config.toml
n_layer = 15
vocab_size = 1024
activation = "gelu"
norm = "layernorm"
norm_eps = 1e-05
rope_fraction = 0.25
bias = "all"
init_std_down = 0.00428
doc_mask = false
train_tokens = 348900000
dataset = "wikipedia_en"
Each number is 128 + 32 x the weight over the matrix's rms, rounded and kept within 0 to 255. Layers, rows and columns count from 0. Numbers have three digits each.

# down: layer 8 MLP down (transposed), 1024x256, rms 0.166, rows 382-434, columns 128-255
# up: layer 8 MLP up, 1024x256, rms 0.322, rows 383-434, columns 128-255
down382:173083126135083120139122155148130112108123129113116095129134119173115113077129185099065167094164121073135150067171106140154162137142191124165163050146135055147127165110144230113199104121134110112128183106154130097181169153072113098090122100159180155165127078129225141120187151146118134175117118100174164124079066093076219065021141176136162124090115093146074157163078120152096143124168
up383:171140108124142213078177143122154153118130153084083139139184120189110124118048134081106089132137164099134087119089093125122091140128163149120117141113184104157163155139106123083155085136131172112144099107088140091110147107107118140112151142155123078070141154181166160145078129130084081136136186134164098199091142149126124105080113111134118128137076123151126149095203136126082138163149
down383:137060072117139090106101177120093152115122134097126117161102215114112119169194166114127099103147064125167116141082142103131126128114193083159131123105124102110119092131142144135117088135163121126114211099112138162122102103158115113124158149170109176146127127137130149122130080064098165095130162107107169126101102128130154124082084209125150089152134108179164125152098165175179148161142
up384:099116103107132145113188151143141045161124136187181127141133125099123100117123106123135131082136147158098132099105145064031086183118098124184142087118132133122165116087129126115111117144169103125131104086156133080138130092149143129151092127130186177147139129192070057083160097126103135196133151165121151134137113125082198101115160128178162190132116113066172086112123061041123159121130
down384:125131080123090086135109128149166171115133129151054126139113092108112139126162146134148130151129101142106147129139144143108123131106150131148108097117172157117176204139134100171132101167160124135101106127152096113162120070066139144104111034173124123160193091116121114163143115109124116133176184122088118113140043122101105115133119154178120083152123116071124171073155135120123057104180
up385:140198065153211100126098133117154119099160121135124132173077127145045125126081102087140149147165120116115117149114135112185105171066161122120146127129143131156111118106156152167123132108176103112159148131130165127148094169062153149120135103151153123109098172153110107121069128127126140179171164123106141152111102088156115147142177119087087169104187047134091157129171095116169113101124
down385:097175129185119096068188074155124149109102170108126143090154116145104108186128140120139123125102174150085155152145121160132100152160137122117137128136105138140160103083141189161161156140168127172115069166073086114087129153139095108149100147107125160157136112093133120144152125140151152174118149128112122111126101113105140121145162129130108143137120189054126163139122133135163090172148
up386:129155130127161149136139119110129140136084116140139179162143123121129084171078142120110110173125133103187104120122148155137149064121091168096195115110150127121128113097147194153126100111132142140105136117106129116136135151144130149068109163069076153152134106102136106166144140111186141181147064082108047106136073125125135078128140139085094102117131105110092080076109139088112176052150
down386:108122112154102120134099123164120125155151166100149159121081099124160173110133116106075093118159132111170083122131125177086105135115088178086058121129140149082166153164127142098166092053166165200106127102125123138181139143109112152120063090127078171075166134156169150094135173129139123122085115152086136127181058184136101117165169114174098147102136081091081123100111117100115172179092
up387:138150192207118115083131156143137155187167106186087205158132099120150183119125162093113145144091115140150124151048118123098096123122156139086106103165147105154146095072101063101152092122128078073146084149171177179113066173150139074070104127086183040088150096153188132112107105137179132143103078111180101141114127119157153149148132155124165157158104077147083160083144148182119147141088
down387:088163150138144078118119166106145118076121180056143114089127121123135140125112120157152104110111115109105152084140149114181100092092123168117167149188143037119155168172112093148130150062147111090194138110122109143151174154103173163125098157154102120139161120180133080118068137103141108096131133059172201082112128113200114123044152160077129100126081070156192102162170078072100137169183
up388:150122128110174185142090145047095163104147119099124113176101106091151119105050219093203104202112128102092170091121114083121096140115157097173138145131134170117074164073077146097136113132124103057069154118119176125176113113172151119104123101166130091162092140113213160136125200120148130086158129092136094151138139110161122101157146148135149129145167159194162153151101126086118171139150
down388:110113109095091114144126094159061131092153127085100155141091181099081155144152089110110131109123141088123180129196146090149145139167130117113139122153139100107119130127129238092142137198152152117164160112163136080102107125162157158119081089045127120139134138125176104160143079196105070145106154111151173099087099075159086133102097135136133164171068129154077128106118141128125123160160
up389:128114104166145171052141082154101102149133069156142084153078139155114110133131160119120118111120190146125172083143158171096092171199108149114197105151187101120135081147123150129166096115063147120101160089175055107071083115196152114104123140105173144105089157106089114121085133104133153122080097115122151118142095121147104158147146113124129092157123118172149068135120114061088156150136
down389:070064098138146094165129171148164068143148158131073060101161105152165121168168101125103128107115140098149165152127133069132129096194141116129090115151124118175115169127119063120112147117153079135050128165103138164180143153145142087162123200098127105144101166145101073190119114167103079150163156153097137091125179143103122146075157192156120150137127084136137129122124133103077135171135
up390:102130106140087090184110073115149093167157126123123126157136142102138164138130186121170119078120086081120105146145169120157134133148127092155130105076104118121121132147146147123124130134158145101177139085113084115120147101132139141151139126088101128117139141141117118025117128132123112097111151131042118095084112097131144120111230122159151132099158142138073136112150161152100190116105
down390:119118107119142129106100117190100175087089159055100101156162132128165154166113114080086121090120079172075131175154123092127128151064062117105132105099141158137141184066150128074153141137157113096081146115115095190141121126115150148128132168193097065150151141133146139162131088105095098070169161120166105131149190158150124130113151096092132167095092122085120097119172139149142120071222
up391:112158122117131149089140129123075123131137108099085138114153138123135131122131118144159141117142080145065100132054074153109125104121144077119063159129139104124086131087160061121123203154159123143174099118094152129173110162160070123116110143108125140095124115123115194130111107138148095080109146088148149127168179141110096166135123130131087154152148064083115134118147138103098173116144
down391:141101142145159092119154115152191143163125077144072118090132118130191142111144145166070146088070165089098130139196136128060128127088122114126110119093175124099145151139093176103103142078131159129142169146141124123083151135177169144097164164106119161103113113100131090100104158099144132143168154107138214073171133034126184145105076096151167112105161135162130143172162132119126132159129
up392:151113161143157133112113091165162113167112080154199123162178133101147173135171106105119122111158096009099079136101135151169122139133136174134105162094090119142090129157155118136163065131134078108069105151086131181093131133160147115126154145069051196119102148130108120068132120137145211093141143103177176155119097102221100135182141141158153127105161099152142094122062167054059109113105
down392:072171126127130135074118162093157175099160130136059141120142149113147101115090156072146135104183092146142183135181079096103208125059107127103159172135135115096111131118084182133144112148106093153105148211142133114076086156131102129137072125133082084119164097122186138082115160180120145153178111149108134103116142108167174112149078130129092167148155129131154122107117093185127155137124
up393:125101117098106111142069109115202132103149100135143061148187120126110142128155119102182127180110132135093103131135162097138133123141113092084123134119199126113108134132138131087126130166170196172101133149128091109093143148133224130147168071154113151133133102148180125092161119197182185178120105106113068168116080071146134104163081123127137206127171107146159181162140208087063107129083
down393:119160129190205172112158175155109095118114078174104173133116128153103141105120102162113215159118074161190124136148118154097124147160099165140107154099120121149143028117146199148201074101102145137153125118181190133147102125133077049130121125129107136108109133124100115140143125144126077096133145136126127134152155096087155113136129079099136107093097172110089068066138157157132150095165
up394:132148116137194111149137120140125103105167149112105128130152108131184097092177076133127142112087161119063091172123117081115138116124109112134170190080130104168134119135109099132145155172163124123181106109107159158127140112089152128101157112173131174075164125150124129090050158094140112140143147084076094121162118094123137157145167101168144082119120154098150157158164140190156131129157
down394:176157154104124129093162096145165128082099152153142145093108124110127145152128096109172082085137159131102110079168145151044097164166151130145116170131159128101132130100086201171098146136137157100119156069103144131175134153126124148133085152188156099076119080156151071144176146156083173078145170147128158102091095146074173104081142137143141004089079114138159152169178127101125081107083
up395:122102133180127130131085110144157124130131170182131111069125151146123092158149112103175128167121149069144179140077112112132156118106139181113188109141117089171136151114213087164109093210089127095134101171092137135065155164156163165119151126130129150204111141128174111156181107126103139111152121161067146096170139107154165133132141181121131126086129146191119121111157153189108100110156
down395:126113161136094149060129145101129189177084059138139126105135143113151092157141078133060116156131156110088133119111124175197179095170133113119135142106090121129110146145145202119193088097157116121132161073095122101122099114136090108130120124149072122100099144161155136119139155146168091114175176164166184059140116121129158131146153138117125069051126141110134151170109123132110076168123
up396:110067092113116111128170097105141166171102165172149086111126095164097138133153143167142099102131160119106124159116179160121135085090155096108109116159214115100141072125143166136120104105115111137128160137098090187106112112133098110150170140141176147082061106170146091140138094173147121117159170087185142119184099157096130157145162149134152102152176121158133095118176153062109125104156
down396:084094098087085159162148130158114137109082136117117106114076100152065124158083153111134107193159086160062118119120114112144108130120091120186147134140127110080098143142157177149126097145208191163149155126130130104066127111164170171131105144130145127090099082157111142128098114123116112129130025095137111166180090194135086148138167108178084163093184122166152155114147150120085132115142
up397:120122122093107155144131135144161133153092191150136143119099156136130141136169083117171207186146125161125133126105078110117110119081146145144136160150135196088146145109240072121102115075129136126062119133108167072152110161169158154143148161106129062121195136035078166165129111054074143146173093151132133141139123100178154120117116101143132105119151134138146144110046180096060142134156
down397:134100086098112140114174173135098124104116142098103115116119080201111154135044125114161180151098144061146087087096131094167155103143142157124132123200131137165136155155200054148140131092105128125107094118076143110123142145168111163111113127118164091103159132127172160140136174145168132179169067123077165164064087140142115146101196093140126066142069120083086141119108134122134106097122
up398:097099163112120070078113136125171131126183110122135128137183126093188148103139121140084137144136141152123134168179081130107123115120149080125121089081070068105177115105143111184094091138162149079133103101114122189088123158053099180145120158110112192172074159119119148180124114136115113139122167120125148140193136112075114122148168126126091123122122182077130141099099152106108128113080
down398:126182135112098094100134131144130105145099123127117163128169118129122104188159110122093142149191114078163218177101070163082068135171086105099107096112123118100073141115150190153137119149174191127177092102084172187151085109145081142067124074125163170081086156105179119141101151039177123107110149149131141103128151205151145155142060169157163141145148077055128154079126065136163115146150
up399:136047068138106221123083093132177162114093163184098102140089098130111174136150100080100120072138117160133145146177142177093142118128171089063090126146159154157094066165121188176155204163107122127099120030134144136102125124054131107162168112144156107102134093129150132151155104190184121141134144128099163113088120087114070134134125163136160101123121126127074148098115122128153092127149
down399:148111108158134157108140125108114156145100128113148136079102082151074107109136130150124129129123118149090144118142138117126095164124124066101125127124070154117167161134150159089073140139141180157148096133130183123166059118108133185125129117147186195107104140106062112126117106104069093169076167107120104159109147124111091158121081123132130109103161128085082194148122115114098161156141
up400:057110139086137127092132076128169124105169071140085106169093111109187127158125157217099106124189147051142120109077102117187151164109113171169145122116126177070149147152157140160137156139148128106151086073096109165134071134159163197166173128120115097050083161069123150095073140132093081096078130183079120145097134150178156089120124150081154134140145133175163066110110178131092146076124
down400:168103165142140102010100128134124145089067144096128154071127152124146161107140162153138175129093156150150107108080088198096169137154095123179143140068150133111139168209159084139179151144101136144126211090135082141159113127119151082122142093120129121069163120092136143108089181164085130131074093154182153171101124162129188113089086159098198084118143107132149141188165096098138157128144
up401:155124097188161134074183138101124142142079169161111169155098158126127170134185169155080145108178157161115136148123099131105078161085087094096122120109127140117103154078099069093152141121159159069124080164090110179101174135168113069123137089159104141113187189108129125156096086125132193096111099122128110111126163139161120107128131080136150146160160145090147147115158168168140174089165
down401:142099117148125105119095114116129143118223134178106140113142102128107105152144107080107118094095166130127166158144074096115175141183177103116135103117121166123099098124116155087093128149164151046161153144106158163141179214178108136152172077116127154173135128102101108183145135091169120089110115143105111129092153098071128075141131131132074096095096146102106169103127132100149163116200
up402:113177080107192146149130155120166127112148108159072087159120122127139114098186105152155152147143155125128118128117134133180105127203143112125097156079093111106122177080153096110110118138125116133169133068090194093091177097082159072211165139133170095127160133134130130125114164101114114139177185140085078112130146150092101146123140080112136108134098126149094137143091119135121136155084
down402:119164121151134125125118123037123100106157129096128103119095122077114089129124127119171146127125120139111069097125076139160094114107121154146085095104137123139071143189169150113143136149051088123120139102144136131122075124110067163165136221122202105147180108116131122107194162051114108127097128103149123135145148140126106122114164138137132137144164135146132139129111115158117168126137
up403:139179218159101135103148152130126157101194099167108130077111140100109119030066106126084077130113107129116084152130171107161142090147097163117133115074102161116155058169103157114092066118173107138150116052136102139135144081125171118185114156107091112146179103105160096169164197155063093168091099132126084143067075167117105156140062132136129083160155139136137116181154103131150166089079
down403:110112170124138086155118109176107146126161151134151110088081125148137095100150138156099095171070120166111121124170137157134117122105110157107122075083144122114189113130090105073161133111149149122175095139099067083150153132139141155185096153142126165132176208111110137148134140168152086138115104146138170103061127198150050159102123009154008105135074143107133041149142090178149133132038
up404:172117135107127124108143128144169107157160121108118096126178189156126166154089139165149099131135203095114122113090127143150158192201076168103146087077109145107094163120120118097101162122113147169110158075113179129073147086108087153162116098158102097101160162086098118124133085053142117127202156096161140155069130159118113095150101031142078134116160082116122111096168089076079172139171
down404:116116167086132104150151166125138110135098121117087124145091067177110132088124165137155098152108156108153106189115140129109107187183123094090150132177095190104091166127082094159148169138105124120178080150108182112107126131177156084131147157105085126140143172132079103147118092105080095174161129159163182161161154092103112130170122110066106078179155165178095126162135156141042130110075
up405:134134055105196129145118102135101118063109083138095081121106097077160154085099125171154164160093071107171094087134108128188123082132132116131113184173145133037102103198150201127094097134112148075171159110098119148112165097135133119149176073135102164109107130156133132130124148136168115144141121125077145109114164150085126131110115155108140179140151104124165140063132184174165118111118
down405:174166072118155120147132139138140136064130115151078137098140129156182181137148136119177152147126136138107126163113041154102130116095079182161070153115163165145107161104120201182215180175127096126120144117138122122125143111097129121134123112090156099123122139057123150137169131083143099077095166126130100177160129135123073097090074125127109118083105161148110124142157108103095091114193
up406:151193201124137124144121127104131200114126105060131129148145129144149120153061140142149125097138154105120127119094140176087101131081124136072149141117108115162125106184113121161147134122143107134132091111050177072073123141156080137114180118146053114100184128170058070107121126131124100175198163126095122164124094123163177121109090137120134136173137111106123093124148078131111151115152
down406:117185063100187177171202131100144113127060170141185110126107110120197159093113115173173177151071093099103063129108142161097168116172190085097161134092123134145125150129126198092145087111127150089109097052101137152122103089125044102156163149157086122129132151162116058102180149126148075185107137131153148147084107121141198154125205146130148110135093149108142115083098147139080123175100
up407:159099146155101161177164110142155177105155132137099141112104117088105119172099108142073132073128133128163159103160161108111149069177137154088129122121167197105169116040108125117131124129159119153138073122106109140126124130104120103208158133094161113158132121113138091138119142094123071140162102104174132113152162105071083178138149159115107063136066108084140128107119162135111166106118
down407:109110126135119110121088195059139101090107128183161087135203218122115149140201141134162142112130173085095044146133121086088134118128135124118086136111124124122082168140081166172120152119089097074096157119138101147115179156088022097133113125147167142132134139130180131149094146110108139150133112152154130167130119163139116173108107088113144071080113097134155129125125143177135091107117
up408:098114115103127146173143160146187127162186125133115085066095139077145141190093139130120090134135124118166113124180129101182070136085140165092097134140167158142117140180114160109119126144095112131197139102064153111110091188094072140130156206072148143110197132117105114112151150120124118177120132082144118193164118073075217118113131178146137139079130129113154122139118165106128151109124
down408:124090097091110136102142095165113151098095098124109177123125105098178156086157085151138135154180145061119135115136123099137146131145097090093111130118130179206150138120183140100137119170108121134104160105138098108187234094096110098182163090105104160142174154133106067149141103125094126082144092117106104160172139137115121098149171133169141140137146112125096104117069140137155159090142
up409:157130110108160117109125146063180155140138108107095111125120116059104156120174110106076171114106173113132197061122135168081087109098162157197093129104127181101157108131118115141174152141158136122165163074178120120133135190091144066106135120126150079091083183181152103074150102084071183157108177194129138097122142127151147119154147086107127090126095157144069128134148127165155131151067
down409:103115114090106103133137100130040134101078171083144133131115145156111090181127144161142082177156132189138169182130114108072122133165154128143186085144190093150087113176093188120122124051117126178149125172115184110107091095104125184151140068130099101162095090097186153102157111103153116158140099127131151123107108128149163097133123100169128146143087165130195070128097112093131154180129
up410:073107163160166182100082196071114111085120133089124095152079189158117155139147192132144113153101135063133146116107141091127117166099144070087169135155131176081082142131077147130203146088123136116133157083079142107118139136070102114132178095140119143144130172130159140117091143168106121089179147139084183114151092090129126160127144089117148128120124141135090171159082095070170109154167
down410:120104114108050132176193150115158120160167109123097190123184154126102141130131093093129118141151161117088119143149142166072087161120103154137143131103150064136134110138175188203078130210085078135146107183146122166138145173173163162095097148115059131135152129180118091122121088095096110061111097155143119137115111152137133136104084191090102139131100165148121138125199139169152122107136
up411:110203141143083143140150126113095122156102115177073188181117101091050090146119123090189138129127150164211090070064104090094203072126132123116163110073127104118146130060102145101150145062142134193114088161122115201149148144088165152128106131143172111116123134105127123066135168146140092144116153185131126151103152177145091131080109160139103136113161113148144113128179180124072075126159
down411:138152151156180121136106137074166097142137079131187132148090159110143140092146140144163119138144102098173124088138144123134112099135141098125104178051137130160090108097140140192104118137136136187172091117155098140097101179112146156123106108215157098110161092147168083204097099096129149101162129132140124157104089090089179201151144124127115093083175126110057121082105175158076164131133
up412:111130129110188126075105132175127113115093089171164181104132102094064102124165138125136112160139101098151076105175090137123085174130133106127158088140124113136142111144138145142119162137138118065082137152127150093146131061161105162156102189119104147172098146065095121125061106136114118104116111167121158128124097142132088156145153150154156186162084135103110102097168136145153147133167
down412:148159137215107123124133138128156177099128137143109135134143121143046106084126127072134118194173169132130142107122136098154134135133136153074159117115142093099075127197152122138116093125137145096158080128164156089110133149106118131150163038151108072094136109148101137138170156203096110152159086095133082143102155117131136155183198178153144125149039128106131077159081129090141123178148
up413:152161120100155123126126116078134131096124129154117193149122105097159121118114117145148133190143151131142081126112102118117110192133104156149140119156161119156101137137099190136082136095119109048154087123114149161148070120153125158152156095086154127126081159079099117153081112087136186126107066123117110127124141132071151141108157110110132118113155142090118120106149162204124154112160
down413:159164133093072126184090188131161102130183152146135151150133130170100134168128160156143088134132100163113152154154136156196157099078137115046159110130136085110171137180066111096147124137123121114117167157089135109131075061131163066110089137132098148102113072120126173050109119128073129090091106140133162154161130145122176157139104188143161116129070146163093131108098154096123135108149
up414:136070113144094113083168107085193143061148129151094126129102136188125153126095067177130155156099152130136134162080130144098150112091097119238146126160119161139123163155101159071111164097111148093115151124096107101096164114072150108139109079078103117132174113110088059161101125098142129128170168171138154084141141170128154137096162193067134134123173099096132122141131112099156123114109
down414:159119157103121121102131120146103103149056102081105104143144135189129096148104151150115099155125202148092112086162083125116135160189187113070138108152157170113092135110157136144087140081077133134142160111137177122141127085130176118095128119136153110150101105065108127164079211113107146127085103221128156153127119095154148088073058145167119162203190122155110147105128134197184106136111
up415:105098160099124102129074134114117077054094063126142081162081130110080176151221120075146155106123163102153143101124122143141101126076125073136174114115140150124124159065113107116140141141139211157152159048110079154096169188053121112205088117102101143172118106142161148082149128081145174132157135170139201205116142159130123140110149157149170218139135163157136090118085167171134157139110
down415:155092119129153135116110108079151090135139130063059158119119099114111139121101129193173087125121159129161149103224182156124153152168098091174142153110140131086115108101054120108179164145129111102062137149126137145130150079138069100106128129129124066102135122172144095128195142158138140130172157140073152138081098120101097145090076143085137163111164178106209159096097122141104134132124
up416:122204115111094081174127186097105134137127142162135108100143148142109168148194132157147131120173128060067144095122095142146155139100140076116191098117100176144091141108112134121144123209174134142192134050102141113151138082105165181124129134100202174060120114135131169149097091145098119119125115129106104134087119122081108143127176116144168173123096104166163142144117111089113101072138
down416:135109088128199127103119108133086121080170162167111102086141151090090075156130102086083092090132177122140141073148089104102126158116112141168106145170172132100122072070053116182153121100102147169138116136178121120136105138143090141109153132124062066101096108108132094105078116148184095140113169151171085134091144159147076156113124149105101101183129133166145165120131167095106133141093
up417:140166137134115155054138129137138131113079098120141153161103198110134109140159116181127075122122113151153172087113145104142083129158119122147195124088163148164143159118191104098142052133106105063093160109124063114113143123111161154152151125121142149150130122153123187107102118065126199133139137114175127092174165084099149140125127164093144106102124152132046074102177142124094175134170
down417:101121146120180157174168139147074092083147184113103185062122129120080158135117112164209156154114089146186148116093123137130131167107154162086116081147092092105083154108151107129118135166126173162101066143097148188098148113130127104066187184157120204104113145100129122121118148136159126099125120073144131137115149127141108110166122118122096082152113140164097130162147099136160138101137
up418:124125106165132094150143132140077153180090088119149164109152106099117117127085167110105057157065160152117141147153138134172115151135134109146086141099101089149123108077177084131131114120114078104109122096080214201091202094130140141109092106130137118121170143164104135115090131112040110125160136168113173098152100161074173132137093128153112174102120107121144133059155095100183070123139
down418:131095153116088144115092147149171142125097149081160087135143195109129135121117156036127095105124082111174096098108168101107132044161134117196077105083130124157093115127118119116138093089109108152102117062154179150189101114135132180148160093165106181158137145138119104072110078125090138135107144106131145165159116116063192134125169106168133112144199140182126175217171119116155098139184
up419:132084120132162114117015155119164140056108146155134143147151183139039089140183109156071112121128152109137150065109127146102097097084107114157118135100187077087128133089126110160163098177063129134133099079113143133154098128093143094133125100143167122122145114131190135164130146113113076154126084136098128120106148169205190120158115163128116141096172146165152169156111143136132130129191
down419:142142104165098148136084146096092134130087128135153098162095129097091143101129102134171120068122157146104174048091129153138137132131109136118150118164140113102076124083133127139149135068173169124094116212089173145127096103052145137105158111129102098122084148169146201093072163071141118122083105113077103207063111154129115142093161126120061100179127062147113168086127083150112166145176
up420:170055156153098111136064132138141133128186116117140156122124146122080150095121150128126161179107098077158140085166128093125116123138213108160140089083137145012083189104167100170113139111124135132154127163110125200178096123129132062145138102175157088121135117115099138086094128184115126147191181092093149104096167115065141122137075121154120104116123153177133124097108139090093090143127
down420:116202131180114108148142104132148129173158131175084162176131156152071112137135053093115142125110100113147145140067089141091180129079148123100084155124161168132134129141165206074167082128157121114146102160138136126113097119131129164173140129164142100122118091175119189107119159078176135130101175136151077202120090135178146084172122136144105071114091177089184147137148184144118115167134
up421:145124180114137134137150118136152133153178159148117136125121126156118135082109115147097104113136135087124086148160125140091146135142191090125161084150113135190125139141094091049114189108132119091142132161123163124140072149126109117167153112063181072153169090157165178099141099127161111160103138173099146120121149144137097174112160116132115157145121113074169143173158149111114109149105
down421:160125127143058167145101205138147084146120124174115146090183143140211151155142099115115056165168105143135084156149119154112116083167125168178166137074151157131140170108131162115092200119112160159115103146165139107091148129138049117183123135073163137171136057177156137119128097063120108135134132191158144165118151078109091142090071139137086142117133116120166149196136081134195139167142
up422:123068117172099110159150084159160120135126100072166138116054133105148123070145156161135091116135121140166070071137120135115113088153074125099141135094139101105123094102149114176110150200161153108083129142139167125149172117051130165103172103137154139149104080156066165157132138104124204148210106121159131159201079137121127099192152151110100137145133099155159072096143197151128135080083
down422:111193110145096171110128133083147147129148153167096121164081124116100206140156048110064062137113187108119143121176134141152183149142079143102110156112168107148118115121103193134100107102171133208127117117074099139111169163124142120101144158133103108132082136126071069092144093097106136129144108108105137126130123102110115183077155066132140141077102105134101099107117142088204158111109
up423:102058108141134082140161172125102107133074104127076134070112096092152109070136091064144082184072178078127081094128091200151108143111078176100146103137146161084187141146139123176149130166163110126168117171126054169155127101107170116141126145124154082112104133158155142102129172141130133162148133144109189097138111160102205159116117096092134090116081144077097087043113144159114133090092
down423:104136154175096120105160126097155071109155151156197193143143156164158120102140153148112149133103133107107148168094130149173056141153109144104116139110109081114176139162074076119112127078108130150161148100137201137133177159159126146091038132119108124130100199122165139185133111130199119180157128112162230149109134121147137099126107178152136072210075134119060165149095146122103118107132
up424:133149117109135124102126141085128137168130195149156076136155153094122102123130173131174140191101118181072093093113109088074121144111102104083167162185093155092192128188105114053085095177075151128101145154110147138125152115095171119102158128132137072073160149113113149096165087073158075149033144135092130127164129148101131169138086134131121147150160105147118100087120187114100161180130
down424:094080121104082144195124151102161145171111134153096122096083105157131076147134150141167128086127121192139187113124110159131120089130159132143156146099126111145080154119205120115115181136087171128100101179104119177165081133106172106169090148087222061154106144148185107118128146189085101157105136154158162156102045125108127154127115137080132214143107098150133126087132109172226133122142
up425:123141142087087201118103201119097145099164067137097103093049146137135183092094155138187160077124164126110107135137102121134117142165160169105071080086172115060121153135113127139069131127115129155134112127147141106188135200114137099109142124062136161178137132055137104127114133060138117170157073063131084116146140157224120116132142118127136096129102105146097152109106074101098158124125
down425:116147095114088108154128090109163163175067143150094118087120118136116107171116154108131197145157084077177112171167138102124162154113111122123162124088103069148097109115184078092193097198205117100210159116144119140116152076091125050109138146154130091073156134135037142154139116170119194109145069189169153121115119155110169129116161104127159130146144136096140143105120130102125149138131
up426:202086164123134133125065135085111144136171098129134137154106159082124119067112122166162130125165151201091094093040162140124102138095097128171132124134132072158089123149160144092096127114082179106131134069147142104113160104088153134177095152091127108099130129142186131152178155129147129114093114105134156122091125110164128146206136114156131066148122104129113109151136085135092139174157
down426:109170100143118147061114131079160083143083145100167178100078115135130073149162116121125147135126146153115104093163103125127116119134177104113132138194141151126134110077151231139053113164133110126132156173122100097149106108109136086124091131225113181137118044148133163078147190102146114123098135180090125146153096146165113154099153148092106153156166113120163161138104143118117137120167
up427:127112152181128111153149097145118067092108135079147118063111122164146077175125110117087136174183128148158109088135126137081147111109114174104153093130100090090173160089122182186114114149139144128169126151137105143129147095144153112113180112128145096182054034052141112133130135159110091108092095143073119131140132095098155136122143205074146102140136130122117190107101102120189137165153
down427:081108088165164145142111175102096113131155168161143105065079166127120109100117110121138117198138126090150102103157118146102121170081131147154128178151118120139133141101166255140128081101120117174120160205102140119086148140108115166081131077178159118172073100090108140108127142144169083191063145102124141132108137143126112118094168120080132093110116120133112171170191084160155120156099
up428:138138121078138069137161135096118117111173149123092157159114082133129115100082135109114127138105122153124164153146096103146138156133149151140193105170113086140203132121125157189120114125113106129149158075119160158116126128124142175104080200130133092114129145097091114158159155165137166120159154109157172096138116095150087141135069153146080099142123150117077101141166111159043143101216
down428:165114079168204133135139112120147138151066103212125095130114109148090181152141182083176216150114104120126134121144146135119181123162120124073144145108060128078105153122136037125123155124117182138184114049126115107081158107152096107134158073085151161114055134106087116151131141098165158108103096097122154117176147125116119180095132141109113100104123124147143108131146147088122122134113
up429:112101121167147134146152105137120119127137113107091163072133194151128104136145109095142073112090158184119164149155192151128132184189117084207161147136151144081179152174111136173136131123159188111153174124113216173121107085033156084099133113190099162105115110163132078117108127107179111116098067095137061097089120130112139096125190126145165125086091089141118110147136150125151168080182
down429:134090127120081167105164175204101084064127124152121128107208147126135071133139051147100158157164118169098194144116175106061152090148089019111073176129129125147080155209108145115124109137097117149136116171147157088152167146127072100124119116128144188159122121148095115123152138155084102168096157130070107154134163119077137157067103126099096099125129074150112143135090193102115046103116
up430:174197111164114120116141148135179167151179149160145199147144066179101122152149070073119126097092135155147100139139152137131130098072103150084127062133115112123133143076138090137081103115119069155167122138169160137111153141110162104082146124099175108078152111161102129155103110085136169100160174108190136122062147154108136092130129098130036130140114199088097101080136134139087141118116
down430:153143131174154071135138120097111129166182170102139158077143152164106054132143156119132097106096144085203091107128136125100120129089204128160208116092108102098129179128133220138129111096071130151113133158146094070130101062166147106119131094103125137134154108159116096145148111120149156151109155127154184102052176147103153173160127117113092108126096143131144139103120085120170103095167
up431:085121075107197138129163092156140113130098142160101167125114128081158122123178053137099187101118105114060085126105111206142157136172143114109177111178125115157203062100140157123171145158168094114130160128072157122144165112068068110133163088145127150101122116081146101090185099142247107145101109217106133176108098092219126090075091119113145093151149136087159114119144149116103143092122
down431:161153119110083120113132108167160099106131123127099138119144124099143089102135092179103058141133105156112124104155092193144139113144112095144137114124138172112105144172113087119082065159110114115088152153160150105156154082108093172078107086084157118134097188144141154127170084174177106120086101160098120124135133109121155124163117120074123115154198167108161100110150113132142105149153
up432:112137108135143134086123119101138101162089118137130116092086160155102157151121141097154125135112069110133220150150111139203141137102144179184144108074161140073146136107117168126117142112101053083182159080102078145130128099110121090109165053102119095168143079222106182160205135159153122144149118128146101155157081123149109142090165136167155127171165157148160168075138140150115088181087
down432:138125099075126117097136137123151106059165084124127119149142138100189090163123119141176131120125165200179105103172111090146116110143127103150127153109158157099144166159132171099145145145129157104169132132100147122156161100149164146154097163101130118094087152155111088108111072108147125113094163124145146178127193141155109200173077155096122156119094121086132099152100154161114132095087
up433:149111125091114130145089104098114104138041136144141144187113094103135036117109134152114212074156150095123124177131145123077089113128153132145061095108172155157142080151106117142183117117158136184115135114164152097166188111134152167097099096087115112101193180139104163130120121125176137181163155127129123092138154113133176137114111143109111107210099167177120167133083131093083116131153
down433:118134126132115114062130186125164107141116103054153100100112097118163151168125138086187180121149120120123148134123120177153111153166145126079119140125181147114108138126121255124119152130148106124127141127194098163117150152104125107184118196127156144158122126142151159189086110103074083144162102120169147075065107150092138154126109098141171099111110110131132183063135142093154130175103
up434:103211130090117076186138139166059175115071170115103151148086139129121172108108145064128111116138129133142087089105137131130170128137093097102134107186170123068166064205141127170138119111156132088191145149123119091162089130158115113116106205123145144180070091091112120140084132103100064106107065125147148121126085113131132163118132140100160175196118174097130129117153065130096135188154
down434:099144105145118101123078087144140110121169102077121149140153078116091126111151176087131123123090092123136136116155107127109123199133131114102141096103148187116148136083117120158118109165119131159112145155105113182084177136157185116126153144133112105119173124131122090099164117088187152134106114116110163095143143124080095072097146086154114203171084147131096121073073092095162109134121